Weights of a small GPT-style language model, trained from scratch on English Wikipedia.
Size: 10 layers, 7 heads of 32, vocabulary 8192, 11.7M parameters.
Each number is 200 + 20 x the weight over the matrix's rms, rounded and kept within 0 to 999. Layers, rows and columns count from 0.

# layer 7 attention output, 224x224, rms 0.296, rows 114-138, columns 112-167
198,204,181,206,218,199,225,216,201,195,211,172,188,188,201,223,241,197,226,220,185,236,182,226,208,229,220,210,194,180,175,179,190,207,190,182,182,194,206,173,200,162,218,197,188,191,180,229,184,176,190,224,187,243,190,212
200,163,204,194,180,217,193,167,204,189,223,184,193,210,204,191,237,176,227,212,220,220,205,213,185,191,237,194,235,227,201,212,171,191,218,204,211,209,226,193,169,234,232,218,195,200,202,200,184,197,222,211,172,198,173,194
192,197,211,172,196,189,188,166,216,214,197,202,194,178,242,212,169,198,201,224,210,165,168,198,197,186,193,178,231,175,212,191,210,189,200,183,211,203,208,193,174,212,210,179,205,209,178,184,225,205,189,191,176,208,193,198
199,167,221,206,200,175,234,189,222,185,187,208,203,220,183,201,166,229,188,200,201,204,207,233,225,209,196,231,244,198,210,187,166,201,220,212,203,195,212,194,178,194,208,179,196,177,205,213,215,200,193,213,238,206,194,202
240,212,198,202,210,181,209,196,183,187,188,200,193,223,216,222,239,186,205,196,223,181,218,224,213,180,205,162,193,181,222,195,204,193,190,185,226,179,225,198,225,191,189,176,262,232,172,207,198,169,179,190,196,215,185,218
204,184,191,197,224,199,188,196,192,194,228,183,206,215,196,189,194,237,199,150,225,215,171,205,185,196,193,200,199,173,204,239,222,176,208,216,202,202,209,204,152,192,182,170,205,195,194,174,202,198,201,178,210,188,198,200
225,200,171,184,184,207,197,218,222,207,166,209,186,204,211,182,210,225,205,197,196,187,190,191,203,195,194,192,185,199,196,198,209,196,230,174,233,205,204,190,201,202,178,193,177,214,191,195,177,205,200,190,222,214,211,189
179,186,220,199,229,215,198,229,177,171,183,189,192,185,200,206,197,193,166,205,207,203,197,215,221,221,214,211,156,248,207,205,177,200,234,207,193,167,194,243,221,218,203,192,167,235,215,199,187,194,203,172,195,206,187,208
195,208,188,201,178,195,193,198,202,197,217,217,191,193,179,210,204,190,210,208,215,225,180,191,225,213,226,194,218,223,220,196,194,189,195,201,187,197,213,189,191,219,195,212,203,199,189,238,203,205,203,188,209,211,192,201
209,231,211,212,190,214,195,159,221,220,232,188,210,190,189,169,239,205,177,175,208,182,152,159,211,184,172,181,169,213,190,184,210,220,197,163,203,200,203,193,205,197,227,197,206,188,176,191,242,222,216,210,198,202,228,164
226,191,204,206,186,172,197,195,186,226,189,201,226,207,240,198,184,217,205,177,206,179,211,219,144,194,196,177,211,214,203,195,186,205,205,208,221,204,185,185,199,231,226,210,211,236,179,196,198,198,190,209,197,209,231,163
213,211,204,195,204,213,200,184,196,203,192,211,196,205,193,188,226,225,185,167,220,192,220,194,213,203,185,225,169,203,207,158,184,192,172,204,223,207,203,242,233,216,190,154,238,201,217,186,191,206,181,226,210,212,237,191
195,249,200,224,162,189,187,165,217,225,224,232,211,202,190,194,177,236,194,218,227,203,193,191,185,192,188,190,177,207,186,224,204,211,261,162,223,191,199,230,185,204,186,183,200,172,193,252,213,218,192,224,213,205,169,198
202,204,211,207,208,217,207,213,179,182,208,208,204,193,189,199,173,168,239,222,156,221,193,211,223,202,236,214,214,213,199,211,197,209,223,191,200,158,162,189,226,192,200,196,180,212,232,164,208,216,194,195,208,191,209,209
185,168,207,204,177,181,200,206,208,212,200,201,192,191,179,187,204,206,190,186,237,211,212,215,184,235,194,230,197,200,185,214,205,187,192,233,205,229,182,182,216,165,221,173,194,180,219,218,201,223,194,224,222,212,193,197
196,189,197,200,200,190,182,159,199,207,192,187,213,202,190,187,162,172,193,176,190,218,206,211,192,220,197,201,227,236,167,186,228,205,201,215,213,224,184,211,213,196,220,173,192,189,205,145,226,214,199,207,221,214,212,214
174,209,229,180,193,202,205,196,225,222,216,211,205,195,168,219,195,201,227,196,188,207,196,187,203,213,174,194,185,189,197,226,195,227,173,177,206,218,208,219,180,221,211,223,203,183,242,192,196,174,211,228,195,187,206,220
212,178,195,229,222,195,252,188,220,213,194,198,176,212,176,190,231,200,189,253,217,206,206,197,197,195,191,160,193,189,148,175,182,220,234,208,233,199,185,195,230,176,188,197,236,211,196,153,196,196,187,214,202,199,187,249
223,214,184,202,194,194,207,211,206,209,190,190,216,165,200,192,189,220,188,212,186,215,205,206,173,209,206,205,190,203,203,214,185,200,185,207,216,201,186,188,197,211,201,214,209,206,165,185,180,208,210,209,221,214,205,231
193,212,217,200,230,201,200,198,193,203,195,212,180,186,179,202,233,167,218,199,224,171,175,168,221,230,193,228,208,244,204,189,225,236,202,188,229,206,189,220,210,212,205,172,202,175,215,171,178,183,211,232,181,230,207,201
180,210,190,198,199,218,170,215,198,212,152,166,184,186,172,191,234,192,220,219,169,214,204,182,184,222,192,208,212,171,208,164,237,196,176,222,222,202,219,222,220,216,160,228,219,224,198,229,208,223,235,218,198,198,222,201
180,191,202,219,189,203,178,173,198,197,205,208,221,205,207,206,183,205,217,208,179,210,216,184,225,183,193,212,190,204,176,247,164,184,183,186,209,219,179,217,175,198,185,208,224,202,182,195,183,180,189,209,211,217,201,197
208,200,207,183,202,231,207,220,192,210,216,171,177,196,199,199,189,195,222,161,204,188,176,201,218,183,218,206,174,215,198,192,191,174,202,179,193,190,185,198,214,208,168,227,190,182,203,157,218,222,195,199,193,175,206,218
209,179,195,190,181,207,215,215,170,185,206,229,220,193,197,164,207,187,187,201,198,200,215,182,163,204,213,212,226,169,199,191,200,187,218,215,211,193,184,180,152,193,238,232,171,177,167,234,187,204,209,245,205,158,211,223
236,233,185,190,187,197,191,200,205,199,203,204,208,201,199,209,219,194,194,181,181,168,205,190,197,170,200,203,158,217,236,250,179,196,184,174,199,177,200,204,200,169,223,197,196,240,181,219,187,167,191,192,184,211,196,172